{
  "n_head": 6,
  "vocab_size": 16384,
  "norm_place": "pre",
  "norm_eps": 1e-06,
  "qk_norm": true,
  "bias": "qkv",
  "parallel_block": false,
  "init": "normal",
  "init_std_down": 0.0,
  "lr_head": 0.00515,
  "decay_shape": "linear",
  "batch_tokens": 32768,
  "doc_mask": true,
  "dataset": "wikipedia_en"
}
Each number is 500 + 25 x the weight over its row's rms, rounded and kept within 0 to 999. Layers, rows and columns count from 0. Numbers have three digits each. The size before them is the row's rms in percent of the matrix's.

# layer 11 MLP down, 384x1536, rms 0.211, rows 285-310, columns 1024-1279
096:545529483459514511432491497543519473505490498516544490470501510497490485492502469470492490495489480480512455479503456522501541491503498489524514499534528474511486517447516440503522532470465519526454490495454547530471487475485504502494470510472478530539514472478477510519488523483525483518498523503493503512510481502503516511517533539511504496428493524458519507479473491494519499519465487466504492548525483528523502428492522551537454535546493495485525489515489498506485493503475508447487471475528493503513470525468519530516498507477491475465478508501508549519473497490508498464495469478471563551470509488520518472500478513505515452482510509515504520533525490483549523481506544509517495519501489501522540523505456489516529524511501526453498497458512481476514513523524499
102:478485465496509499506512542491495496528446488511488525521526500497457517486490458503444524510478524511492523463526492453503486483534493526496526520548472561486495518520487524530491497475493496466535564489458538480468503527505504486523491489537502532489539520507527536497494519511459488487491440482502489516515482526496443508514497504501517495500509482544491489500510539522508515479512495456521508526510487519514509526469473465509515533530521485468490477541474524511501489506493484517494518511475504521544519485503521491524488509493505495480501471523482487509465462523468528528462521518470511500519513504460556478516497513495487495510520493495482477513479535476523531508491518518476494494518451522556509510498532507524517521572580464504509492493490487495488516481458509
099:510515480519489478488553501482549458471572499522462489518515537506466492518491520494513488474499519482531471509525492485483519543525506540440493491474504527549473552459514504534498505460497463524520475508524507503502544509505500472501508508466432468466488542499476498496510534523533481466495503528477489503504550508501499472482515490561463526519503510522491503515521471504492475508510480491490537494508456491520490519496511478556513493482518456497458534525547516529510512521519515480505504448491539526527491498481490494522508501464435520540495488471459513454541523498503535503487525492525492514495501534485512544498538498513504493513541511497533540509485545495488482543470538471508526501519534522481529493536509466545505472511481510493461524467460503452489498499524459
100:474571496490572483468536482464492548499435541472538502522493556466543529476499458510500492539489500492465493499463496488470496524475492519430507517518496479513515488457510470526526506524469529443474492450525457497505534511510525505509477473503483514509481505470461494481496539508462508426474448510489501481509514497512490512451523546537486506490523510465467533502519488474492500467487503507516498504522515447514504476482498503490454507474493497511452492490471502525507521508431504464549507502490498511527506516504478495507519512505474502503496472530506479463495504521512485488487465499524476508517521496506566447472523532505539517538464539490510490502526488457516508475451546506533503481533546515534487493517457470475524506525567455512464557528463485502526487534504460
098:487544492488491513532455469489482463476479521466500525525538496447494502490479519494493495487520505467501489486509539518502489514528491499498528501465520507483473471529541506490491502540507515511465501517503439469479468473470517533509492484487526501508452477506457497488466481533482512484516524521545494484527499515498494450517534521500516493569531540503499488450490507522476536550514512518494484518527485496502519486518513488486534516491466487514506499528520537483496498515475558514540510497513472518474487500499470518493515493514512518421465509512511530531482539514466520501495491531500544496471469482520448469525529494494489484485492505527496520514504487477506529546506502543494528469482529459531472515525486544486462494474505515474498475507497520486448497493498494
100:507504608583543536462542527535508536527475555465501516552488538519525507467512486498507475499486532496475458482512550536520501510499492518497489469487547539495489501474487469515507527487458515487505480496470541510544524474515485493476562454559505506485537536485508485540519548484522501464451489503490456542547469490462519544464512531530466533496513501516520501509501493550498531469481514484486475520545492504551536494486466498499463480501511483492530468537519533502510468502465509500454550479500455487520515533499446492507531516502483483465469512516521505517516474508511499464497500479466521475498473490513508550536537549550534511538543503511490473507501539466507467503532490477461537488501497518486520499489493495507501477499513480493484477515505485458494448500537501
111:446498452476486524470503485503512550528458498444502465487511524479542481531490483510486509511481532513459470471525426496492473492488488492503491491579514487460510491483465467490505512500497517489532505474494519494489472462521501516492458485516495509522505502488479501523490481494503486493480464504525524524482484477496431508492533448503510499503476511512494506510503492497486484490559496483495485493520486472474510512471509484511489524504498485463523503481508480451488478527467498539512528525521493471507528438456517511531457509489512536419488460471504500511489500518530491526510512552525520507537532509487499495454486512507536529464504479496498507477509514462516475483467482506453461460457531529520551504523479461475560495551515480536490505499489506487516470550473475
098:484491492483473511483471463513530497535429481449500521508494502474497461496515489515517507480524510528496503530513501492519470482494500522487499464474516472538540462543443494511451488496475494503495463564516520524503488497520540537501544483516538479494499467527503522482494498518533476521488515455519480498531485507515500483461477474476474533500496498465519512494514487527486469476486477488533487498473510512501500520513513514514518497517485529530460506491505472479493509475521473468505489505458507470510457539494538519527530513486485491488507541516489483502528491511548507540491515462504465519500492497523528481529496527477468489497502519497531494487478493478463494495559500542501513551512514528497479500476493467463491480485479502503511521537479490480511500525491524
099:514481502494511554475505522575482516517485483477494521514530483460502498504491462543498563459519488476513498491525498513522498474495486435487508548485462509504546491498529505504497503513468499448477521516484444502467466503493542493501540503453488484511498444467435479435521521544518494543496530571496538491538513505468490505486476506515524494479476510502538490477491486530486490511445563487526504506527496548494460528489536463541565490464475519512495515516478528475477521516504479505474468496497489466490550508512496523515464526458495534515548545533502492493475491458507490495535513485470518465524472510491485496514517526457520476471524494541525511513488502510555498469521520527516514508541486489543470489515494449474464528501507536485507530540481442518509475476474527
097:461484482505480511489475526492479519512533521485500505465524539531493502483519486517496535460498503564511481512456496475510473478516463509491484495469478485476500509529516494488509463540503477529507565519541499544553517499479506499472506501501500523514490495526524536503490478493470492500525513501490467551494491523468485493502521515482507467519594575500480525521502477482516502507533499500463557527522500447487500507507474532489457490524518464468498517427484475529492483489508470530485474486489523515513509470521528518521490544513492494501512517535510523466500513497503540539504507565450502498498484469515523507496500489471440505460466498524498462513528485499501490519494501473506477482546517494486497525513459476478450494470457495511517523479453502534524500516476502
097:562510508515492477516508516460498499507518515480427532441490511486459531486536521529512493508506479497513457522485537508491488505482503423494477507503502494499471444530526463486469446529471513542543508498499494485489551470519530495493555502498426457514493484488493503538511531464457479576519477484459503515496499473519504474507493470514524500551493510522512534506493497498521465485505499466511491495534459518494555520500489497472533488529545484502540502489542485554519531481472531548510529540495490559492500495503480476515522459473475508449527523445522468517510471512497513518470500520484548536492464496460483509510452505564497516527494468486503504522474549498512553471533491498480497556524495521460493504515481492488548499513485502479491474533480503497486495490517487
097:502524516526572532508521497499494532460541486497546480495497519482509516500489452521498431542469511523503508521488464536503474495495484495482498475514525512505492501499505469539480513490564512471478494475516508447488494499475500502499512497495513516469523526515455533455496494520517515505511481499493494470482530540499478489487434487478460544493519517497538503528507501492467505506535476493494534504470489537486491513526464473507507488497496444484471559515509487513488470490545491487489442505509512508501515516469487496543477487540511498560513500518488449489491447495476488538518511496527496483511532498500498526488518452488489506494483496460463506495490530461504507477515495476512530495501501506486466461519525476485510444552489478464495531473506502482440486512527492
096:530474520495491502461479499526523493515466520488525538510449511513508485509513478517510533447492473495516540526500481547530485504499515493520505457476557490481504475453487515528541461503481479487525543504524474471506505490531533507517536501497524504529474538495512489505512490468473503494494497510477498514533515484488492482493489487462513491482534518493515482513548471493517544509526500506478526487496512530465498521527480489494495520467485524472550481465549521454532483461519539491546456505524532498538512554477494508460481471514449568510489519462493498512519532536509494493489517501520489536521485519485489487491483506474528474518558502480501527464468532471499499493532515507435487523501500488515514517507502511519476470523521494494514504499487484472521557501475476
102:492485510512505466452444510503498516533488461555481491521512463524490495471514501518527472483456526522477525520501518480522465484492475530493485540530561506488488522487505486562499483520516467498492496511522495513461497515512497503481511517496465457549532465544486511451459521472472444485527517490518543516507515513511528480533502528491494556520520507466515523520475504472482490557507465516529535515541503532533479497460491508447533504545508520498437542515535492480510492470524493473529497560489479481519491460498452431460508471519478487496508521427531489504460482497513505534492477476524491524509472483465492545457531468525510487557478522449491453476496494444506505500496517470526502486525537504506467525494520498510475525503504492536488524516499494493487481525554493
098:512514506531470486499513508551506465472497491580493491506526465511485513488512506534534490490492521499497501510448539528505519530545494487515527522525470532473547490515510500509482456500541481522496515526494528525503507496516482475501513488494502468491456506461477490496544538501533525535492520521470466492513495487530497448513476533479487523492491500534464503524445488504514477502500469473491488536502522481474507508509543494531547455490483535532493486540472494478523472499480473485478491515504559524497475486520471514524503489520553563504526552505497516480477537501506484523496525484464500484497543453469503505537496463497478505489457473476494499522484549536535509487480507465507522507521564493449474501537545528518495527490494486472505503530522522521494463475479475
103:507478497476484508498456484494436502483461520486512487529525479469520503520493486453509521499510529509465496476463488485479486521477497568511452526501491547479459484490542510534483519499492541515511487499497534521486501454509490500522516501535507474515543481494526475476490486531442545487498505503508516475483490506460500472495500490488503461506448500533526487513508518532515501483513516484486496491500452517515518507457475527498548494506498513491492463491488512483513510489492481476520473534483533569519435486525522470510522555520494495495513472493478535515449494489492511505482485512563503456535489490521512519513524482529474438495506536479497462526536497444464485510460477491492500533524509473477514481466493450505497463496517479554547475461519512514491523475500526
096:496510513505480461546503477512492552559467518520497508501540496461491517491533469511475496470486504505491496440475485462502454479477542504473492510485478495531513479470447516479492482516516476504479532497521497482454517494479482530507534507507500487491515504491514527467537496510521457469513530497456461413510504467489519481486492511492513510483531464504553522495522482474505479517500504507581481518485520492493493477459528524481563444509479522479542515477501494490452510493496481508479455506529506517521487477508479513475500494539500557505514490530507461518491535513521491502514529500505538468503470456489489477511511523449514491537454525507486462508489501554531524487479542519502473500510481507517500459494488461498499509516484515509505521551502483499517506495484521
101:477495470531520506537497487517467468498446477495498509555515471511479520468447532463533494500491500528522485467490556508483495498483523509518482474541519491526488515550542544491528496477482477491508511487476483503541524492503536490490532450505489499476537488489501488533475501505511501494509505510532474484488521516476493502510473507471550483506442516497506496533465539512461515469487521500454506476534471526492519514495456526506485470482515539511487497481460473529526525504496462500541507444479535528519513540480515482543459490474504488514527512490498522477555535500498505510479509492519520536488465480509535477511530496521479489511528486514489530517475460529508489528459520517490525515454505504467492476463502525471540475424502518488459484553473483504529493477477528
156:495500469526494450477507520490524517482508485483494523484483500547521535514538497530516453506534463522490475490511496484436493503527523486484527488495503536513536500495516525492528473469487513498512540503524512548487520512504511457531492519495518510495537492521479494494474494522510499470483473504513538516534482497514465480477565495486561547483526474574493508512455497488534493493494547480524486480495481451509564538463532490497503487492503491469505503513491529501495482487504515553477519485489508494533454506521509489507490478468516480523541482517504500529509495554533489502457500547477565486475479522526546528467482507535564518486490484524504493551548495497466486469452513482502548519522496522487501522525499464475517508515496547505534540484514539521548488515533496
102:546557476549483457446458475499499498511575480434498447522533518484524480452506473484461481473500485521518495553460517504475508541538487490505536521538518484524442525523488511472554535503512502481507474478478491518476507509535520490505511532507555509491502520480520500518512496486518519473492471500471449447522516438515515494519523469536513487538540508478505518479477509459486521504507550485523536554506549506491503515464504492527515502481508492472514543506492485526507532503496469540520507519538483466525497499472514476513490470491482500561478500516456485458502498489531451487491495480450521495504454512461467502475493489549527532526452537471456544490481497481518498498499528510489505505529502529463491478518470469507525478535504490466485458474504474533482510506489486
102:498488443489458504485529523478461476522524500481437519516471441499533494498469485515506537492555468485554522481547488505504501501480499468504506504512520513496464558504508469507503524488508498489539523499572503527499533423504501509529485479525472496502536490495497467501495497537507510500546500542470508489494443499553525535514508505520524468520489492492492473494519525502507521507461481536518482487480483514510523472528496535487507500469492496519507509462459516484503484507526505520476485515567496521525509507531511508547486512519469537513547525482507508490483489517474517445494506482494550485519513532510493540526491528502507498477509538501517452510509493482461522539511505543481522460523537446496457485450508534525536476482492487523502502516501495498521494526525497
099:487510462495457480464524498447501515475488488482477522465442488508498510493492526512480499428522510487506543513535475528484520469503504536460508516503448489510483458505468513533487495442526553522528512515497519536511481564464493503549510504494452511490498478536484498477474478481490520494499544482511487505508529518480494488500497504473490495482473511496549523493445503527472526526480455530484504505490474442466492514523478529498503467461481497469466510490504468494455481530499519490526511544479513474498485492482452456459478526484471521510503498506483473481520495495481511519480532518501526487532473515499487501521505483509527460488485489553470514510491492485469463487533525509512545485478493485513433524547467487568519502477467497487486483465453517447501481516513489
097:499532493548515477515437544517495526520501494451517450509485477509501522516486477489435475461478504501460455490478494506509504519426508513510530509467492507509515562495521471497512480499520524531561471523507491517549519509498471515519492469524464530513461482451539486485522515489500519526550481505442512531498507563505474478506504474469523550471506493518457545479489498518469533563491482520489502499518529512549477502498487458510487556505529522548530490497502506463504486520527471480493493491523477453482506538507485529515509498477546498484527459462473458523484499512479523522540460488492529483488491465518511456509497505474538470490476508518468509483463476511517479442478547487479465517514498498544474504538548444482523472499504534498522450519473439490478453482480498
099:478503487511500543447502470478501527499491536494508490499474542510508485542504509528495488523538490529491471534479488465509502539496471516519453462513485520476498458484440482557479508419541512504519502514502473528504477490499508518523497474493470474510519496508529469473503527532492506484479489495487483492556489506496518487495484517456504506497514461516479469483486557494478491514504489464495468499515467455489483505499488506519499479491493464456511497476458522513483514500482510507473492514515447504488483485487497536505474488526463560500519473480513501519477496478481484459495469522487512497505519475491487555519523495480483530490470498482519500518506528521505473512514470462451528509507486468492500516511503524511477497485492522495522457513488480478487489543508449
102:478498532502498532485468499506463501530514482456455474514493519521516484455499502477470460471510555491508521493493486518522475524504527525500477493519516524500514495489472499517520515503470486507470505476492508496512490506483500487482486498512491503480520516510527553540515482480475558492522511481484529465462530506490505491538526489463500537523487534510494529507473507517486507513515506489452472477453493527523505512502493499528493519497523513500457505515490487519482484504512510507509521499505513479512532520516523485518529520512498459504551511498446495481507505560517505498504488499452494476537517532505513493535528476516517472483462539508461449530500509469453476543543494452486482500502501487554515533501455468449491517534513440452519517504490514499538491459486495
100:484478491526511493485521533516493535486487491482502515488494504489458535467478459471479475515501554475462488507453496494491497465506464460499470520492525488507512493478546519498467492482518516519542513525496501478514485514525468486481497457463529511493514573524540499495527519472560491513507478472493489473476496454471457511533518522531492536484495482524469519525533526491521524471457465473460473486513497515520490472519508498527489506487479516465516502533487529462470437528471531464474462517493547522501533477473506525481532473518453519485491450491564506490544485521469481501477527485534458537499540470517483493464506483504504513492526491474476543518523538491479484452484511495509520454503489496477514507519480506477497523454515481492492494490522563557462480477457466